Weights of a small transformer language model.
Size: 13 layers, width 160, MLP 256 GeGLU, 3.4M parameters.
Architecture: LayerNorm before each block, learned positions, no biases in attention or MLP, tied embeddings.
Training: a variant of SOAP for these matrices, 139M tokens, 2126 steps.
Each number is 500 + 40 x the weight over its row's rms, rounded and kept within 0 to 999. Layers, rows and columns count from 0. Numbers have three digits each. The size before them is the row's rms in percent of the matrix's.

# q: layer 10 attention query, 128x160, rms 0.187, rows 26-45, columns 0-159
# k: layer 10 attention key, 128x160, rms 0.198, rows 26-45, columns 0-159
q26 089:504512488389509474538460510509549528498557533511453513401483534534478476486483528528505484468444544479496588416560499495505487494538442458492551497503549462563525483519465511478532493490474504425521536486522501560475538462603500461541503468477458346479516568466454455494484472543550493471527514475430481554470456494536511477567447489413499542421464416545470435532507448547532560455481485551513512486483425470494503507503514506472454506511474542519496470523531561483482460511527544
k26 091:464498515465487528536515539508574477529556456560504460516526518503544528476498464499567569503498497480520467498425432501481482472568523526434453527513504441507422537528440510477601499530461543509571537472550472501525512563515470450546460455555553396540531531544526477453481531510511473472578554438447457482450624462566525504473472474512426556452442449469499540509605521497545520513492483528472510495487460483479497485515523583434517544509473517540480484571510497491490485490508492
q27 096:469521469465489497492566463472557577431547554508529541517557569493478548507466429521501530507451444505481483527448518541407513501504522544505529514529507488529501486622523592514554464502541492507442482527532475469454425511505519528445567511522510488438503491512519526468454512482423488551487471467568489546483585583487505526436439502550504522549530458561427451469465492500456498429529472502525453444556507461467486498495498524493515465560491521589523592528505524479505525424469473
k27 090:479574419443526520463548463520531514486530517513533548554470532486545464518482529489497525520487446555513478486486514536430480418470537531502456501474542530497624546548433514476564529541523541539477522538514441455478436529443518458448521444468470463460501498474459460468492518423516553452506464532443490444439426544457493512433482526530472603460535508544549521505489484497475440595455485514503443473568497464512536464468515489487458547533541519514500551430449508448423491481521481
q28 090:447533552519470540450479400458477470591572552549534530569470566514511471516514453481466506474490549502454496558508488523417474533548555538476508425512477524498487582531489558483474473536511523468527463538496502514555458493484472490447582475481424476495510544464495554473521431514470534467527439521494517559488419549499513495469515523444403538521528449474482445472600447451477478485542514513550508515549495518501491483534466517502550449490462430610530524469476494496536475467535441
k28 088:503535468457470542474586440514468479513566465537496497554510526537543513550532501424568474536471499494453489514469482580486456522496426502508410462514504615520474522511445485493511509441512494521514539561492540411466469424512540524482542455498489509481539516521414482433538502494514582511474502496422538543422525526478500557443530506488495475440592545508493493488513536512460572492563438433502501477450514538556507468518452533534488467502481579576526511494477458518547467555498448
q29 083:496414513526541533466524481520504528468445498519506499546505427554441523565464448499479454465528523482449588494537483514480514400495567512449489491553477503552521500517448482533532575465524409523506413430514539507497437532441418465520522455436545545456459525557506479445556456499478498486516508512511514467532481490444477523525489491546551461510506493542507559576520459572519457512523483462582510527447479596524476514476518445489568540444479460532517456475472587473512515458537465
k29 088:515486570487499486516525531501527530452471447520503484466448541529447534604486492431460466492510431523557602487558504432500504499502456482515489561566558455420536483481445490578509494517520476564506470514477457521491509511530565464512541460496552504463555461550515408478500437485557499544507479469524492476423449466514521466457480535491520525560562538550525571485493492513514508448423520517513434507437494532544494497410489487502538438524425484466519546583468452563474521454540530
q30 098:555573477484507494453477517529486450511436498513521485515492532511491611515527543506489577511493540513601493454581502439479466454485500527547502483556588508510465452533486571497522533485541477516439515530490475457469442483496503488515522483514422448402516489445498531526481453487535541493529511567402509490450443509514495435503553493440550511498516472489496553475551492502506432464482505441555459570593524538419502518527462489523568503404450494538434514470477496551446479486464485
k30 093:561491514499503532400518455509493484487543521467486542467514512526441562408518479521531539517427536509536473522526499461503463457503505509513513504564549484466508530596414548463522489533507507536529488459481450556421513466475501520485503516533497519469562559489505522458492472525473446561434505600482559568488446568461482550428533523479468507488511530506469415494497524530541516567514452482544413383454555486511494491431532510439539521478489537546455549474459473552461548486547504
q31 082:515492455537514583507467505469444457533471505504489479532549526473501480558463503503466524446520508565520388466430486449445504490469483523499512428388524512572555504539541505485430521427514468473547506534456517545543525449444424546553504515576490438481496507510559536478510563469490508477491437499519490457444484456493484503564471586409446466556512517523588474533497530494465487518529532517550485495522456498478498571549437553511479542534484476491471459427421489449497507520490545
k31 084:522469453479486529508530535522479498451485487489480493518519493457485525530469500493530508491447499528472484431502486458495584499421465460523445484510581540542489512527452491478446546384487489504478494558473442503509518553530503528469517577473417479469520456515470537511551513479449512523403520528496483497415567497492453608519437558367553447563469444469523445501505545440487582507455505481474558504420496508461464534540520470456528511426519464522490492459437518454493492469511523
q32 084:456516448490477548449526451456523507519495504464537500516481609469428508479440521496561474503483395533522488453507564521467533530456502473485571562454477545504503523506537412544529589488552497523478504480526549540437486579454477493468503496498493489468476494526504559479515473392505520492482524495491471556435471490482533472492527455532500481495470455494475527481501489478445461512509501449577488501439591502470392495426495486536474448573495485482487409569418504450560542455494476
k32 083:480496489498491563417504480473430580555499465472554549484459493449596547514531469533570505503502510489486501457521490511486523462476563556468533455473515510531475499536516454560453474608468458561500493546473539553514454542564448539480561502517565456510547521640504469485565509517462538521500510553514478524538527482573540475507524526509566528546484574512490492569497536596504440569501581499476473513502527487529513502573542539503476490513528544507535517520489563510505511584481507
q33 095:534395505453409470406531469447498547490491470508490499510485531452425550475582462504525468527532484515545438532445365441520539475552462554467538580550503453524536441478510547490518492485516525476534533520482473538508462442484493498561445456522521467536471543498512549516528390419530552501507479505437497485519548506437508557547474489497453527530553470510490525490428525503542446530516508508532491500485497462553478506434461545481549503520471437560542510493473523573472536524501471
k33 096:604522477445547507491514541531516591439454522480496525469509476521489548426545486497576474479593461507529482482555440494536530510476501584471493458522477457536529502517468459492506523553526507509455548474469500525417530427533484598511530531528553528533431492492533498573527411525533549563536458483449468432447493501495507468502497488466518536467519471564516465519493537514497423520476530526443465490450523537469446443452511532488533470537467430578501498523468548512457451523396481
q34 093:472499496537480496463554466462487526539464553549559518520488512607474509457477503500493512485401479477456501541529552525461435507480510516549437509538475453442506507536463502484496508509457478559487595526598532514514529468554530541513471447515530426464496477504456456495461451472550538545445512555473484537467487550486465612495384516471542479499451508517536542488470540460439482474538553465527510478403489581506472521474479529460505498506442522569502492593522500493580566476494514
k34 091:449455482455458471497496494526548545520487457535528513435513449514515475508412536473514540485460558431454506468438495544479498406480463448509489417489517408482555492540498485602538456465471462553473553481461502470465497519446469517389558468486561506496512503493452484474493513524567522481547420566492555535497423524524528498438415550512516479498552508509543531547506538551457468480516450475505528501409548495474483516455588567476541502456542449470515492542481499470511517527481467
q35 092:525600460527463425457490558524476474503560511531480484449470471530509519591459481506492541578507473439482501571536454476566520431561565479499496486527499472496442514524473472453430443537495485474539500555495430519558515529456449510594460548476518551481532503512544550454484434478526511481513489512497477570476492434409501474563537525495524420563502477524500548457500499520491536491453530539495552550560463503568500569465559460528524561494459528481465445510439454539487460459492524
k35 087:560487545471522500485472496530477468465528551576488551459557474505471472504502447437495521541519542502474522485490469520556512477527529501457388500509480458522462488467505407446415509598476458502477512543539490566543551519465575504475461492458505602521462495506532526488516480472492417497511527524512441427429441473497497528546463499482492380445495537404534483516528516430502559485552479517515499547500534425460516507462466485537457516508444454498462533513454471537481504406477543
q36 090:479472506512514490491586481499441467526512569504519587469521461475492423521583516501481537517566431425407520479484481554410448544518455500534554515547540504479499512514497463516440466504464498513517494453536536475399572489478534523458457490455489472508482475523494482482480497479526542414451509546529448517483529533532510518419479470500610497471503557600507502601482473524508506481497501503448425461535508525476493467448489444498490506475517462532535547510542562475480431489482404
k36 082:458522502508509508474490438541460505431519518552474497515501515470478363522552466516493511501510510443518459527451502509465518451482535539537530471580514434405540525452538501460498496518480511522551462488461497464445543523532489468468521513476540508483514443508473496523520501453550604406587504476535446560480492532467536475424473448539607546541484504502507536494484554484508534422549484452457541446494532468520405439439468489482513481539576473556556515473532514490524536577512505
q37 090:499506501517521493503494514490499490459519516508454467503502528470468569576508481438499464462515501564496536480529509474578495496493551514522479479424504576538422524464462482491498487365551534458446535463471391550474502503553522534549532492609461515499447453541470458550481490466433522469596474497468446501458440527497484538537529566524519506545532519543458496534546427484436497520460528505506528426539571482486477492518608441494553509430513473463529512485518447520488497522433519
k37 085:501583502543490470513480484439545538486488479498439524502535515491452554539491505513551559506465438507458510499539512475476425468525471571462457491455512538474518423472473471458483510500531448465543508562515447597484469493535493553529484473524463514545526408398496442469453532490531427492483502540556440524507450501524562537521444474543472479516530504447545518512562457431559491510562529508496560415494460549402545535485503459482447533508520504563480432555463452532451483437470525
q38 091:545583480507438466455527509573518504489464562559559483483516492513503477501559504485542407504504509512489499520499428479537471563492501489603521496490538457499510494542502533467476564470543521481569493509444451519520411516484548551443403555533492436459512520517513551521485512439490491495495526527526503438487484512481439454430483588551456493403456464520516512444601488505486530461474481464555467510495530488524481423505493501426490463468485607479537476475500548442547467539454513
k38 090:489549441519583493449515434553549530547433538432499479432506473549517474491581532494524552498573509482482419508493466496445509520452497463529520479480535426491487484523517507527468455533531521559532501484471501418505463531517530531509444515566481477516533444476502506475500473449423499481496483509540504567504513590515435542537476576573462454448546515498513474508570436420425521488507467561513482442442523524566513433580449536483508454570509548461509470495493565479494445500473500
q39 093:473547482502552489511424508462501368510496492515564550488509453498431525531440446512491435489412542492457475481552446437528537487456532490426472413476470524519545502459512480469547524477490483521472540571499538540536557496478534586493585504507565482536499565533487543487510490507484441468455445573463478492543497518588513450478473531462509489485465518494568542543449517472475462553516495591497457543458513552557465499533511481549494533518548473496586475530466535475537460487485446
k39 094:538495421459515458592491496563464508487488526480542439558507427463476550497536487519519484426534550517542488515549514525492546465471443514503529454511446527580434456477552426437544489423527477571495469520513477527540495503508469463506491480589505475490501453529509526491489508546451528553504527458527476637442465465534567533595565547509496523444525528491471594521471518554529503469549507474519573539497446487494479546485538501473425487519515480458562512489469514551450525527519492
q40 097:421541578502477524533464481498495513487539471513479609471542480453478448511539498471525487500586526463446491507456458537456529511461497527433476525550540520522486484527520502538497512553451455450513459403503480527426459537510548467469463480432494413486536461545492528533473490518511514521526434529533477571534530462492545533451433456528477535522481546542512512509505569520504521514521504480516478434460539587522419540505368600529533467442478445494526500552533434475503519481517455
k40 094:464481537509550538465456484533514559529548481544499530454512480582497472519484550499470467507529472525503427523556570570557545486476419507502561508491453521486510534482446474465580482507549525507463543525534483513445513583575522519534555501486504437577540460571539533547564491510597548524501515377519548554502527550493476480448466495488480475558529495460487537529447496513479492459518515462495518457561501575501514509508467525518541498530533554509556549477497393546520436539458553
q41 093:463524528493519585524486449541460537492532443516486509487455532481448516462469420442538408532520476531462431494466525452442532519490511470470450506500495509490463458442441511514495554562537542548558543531455479410450478495439505579531417515476411532497520517550463486474467516562531525414447469513465483502465489480507530425500543522482498487560449498586520550568483544494508431488439485457524461455524463450484496526444481420546435478513505493456459501472426511497507526526473552
k41 090:516424519521495585534473493519501452527543550477433441451438493451475531520452394517523518523474492497508542471509527555468483562472491474472551506478506446597448545517424384474561535487532511418548532585474560484514559442529465537494524520504465491493486468568491526504448475477455516412454482498551506482500518477483496483557487481478487532489469491604555503520449487487463506462518569472494493485487468405519578462449515497512456558540449519516561505479460509536512478458530489
q42 086:508527514489463498569583390430485495474502478510541469498495471527504529501484462505432456521468438477442477507458579530521516477521447602440510533555388478493522533469464502473442488514468494463528485469493518477500535416537536551479479554486537484548525503478532541473467476492550517487509567520442504541565548455508479591395486426536527499524455403459481504492507538444510476465525497403433453546541483535447535448508498483484512492531492524499478478540502435500464493506429504
k42 086:502530542448491493523519555526492523502510517524427486483472405519539501478552558526456531539494514479493477511495549476501466440494468565539545504505416473511505551509529566535399516490441483560440394469485591460520568516474402540518540522467506476555495465493561462492448531456532544456522457508470518452525461453492509551527535514566536538448544533496467488492446587480454483536505500493432439432532508538562501479489490449528469459502499494507527524447537434419484427502554517
q43 090:465529540505491509545515473491488509504473466533453519529488467429543485553539549513482481499549479452483476534533507569485492532601456483498493499489471476535423487518567438455547537485443523461480472545509572501549481494481475442507489410484531483466596453486505550565546519455543505523493556508468480583600533488530553480486545479510455469419486430518496477485510441473382534438519520505542465446518533498528543524461537530558476548538424529524476527501525528440501561523430570
k43 101:458463519487451552431576422508571544465425468568395508523478451534492480504532547495480488514419494430495463507485540481528498492551507483497549518530547539478453604492549454473441533470501584532482506432523515500532589559488507519520446460489546459459534450544469483513501552466515528516490588515507522524543418511513541490479476454473526506481518475524497443545523573513453471542439476551531470524544470528531495468523456399523498521524476485466522467584451476461501516558477509
q44 084:496525474552481519433480598533445561528499457521557473482485557505455532490550492474432498468531462516529502496504560440480490579507558453406428499460462499527464547474491531454566462537501535542546477446473482509511473452497537495464526509515516470524486543511512493561509541475466471478522510433451474441518495489465537483507536547482490563466521492500451517503423540490516525549408547549513484594551511457430518611468447483507373539473539503483512439542474552481476442495479516
k44 088:476489505627574514526497511485474515497452486464491572519518590499419536489491501433535521486539521460526493477550496562493486536570471508432569488471558542576409530531539515479554513448469501433545512506558457449462619480555524470399466567508540534488471470522551513570544516465463476459510461464527481477508503486518499570486546454490527510507550539489529477548533485545451511506450514493526594468514499487507488567489537521523434502516511479549532490448482569492497476467541497
q45 089:470452550485505459534473468476536497510545431510489513506464448520464585450477451499495536562510535448512576417535389551437467491456489517453515499482491458518512530493414510520550503429542467432492518544492542515527439527502540438504493442472594506461571484546511438524466465454470513582528502470516514459420534460506492471496527448487570579533533457458512508484555493518512544434530474440509546533473561521502466448523438494507532399490477516463519514466527533546536504516454518
k45 094:473527486484540483470513519519519465516543509542430529535428434543483508449478472554392542506483501538576562451498496534513534443489495470535538463517538466492533554439484539561485525460517472548469539547479455505485433489493486512511485506500505465451551483468494469428516472473516465571512439504471510492452578495447553503508505484468467525440578506559473465496498472511573447468515497412482446452557525613491492453447456562481508486502422528448465561458535566544558549566489541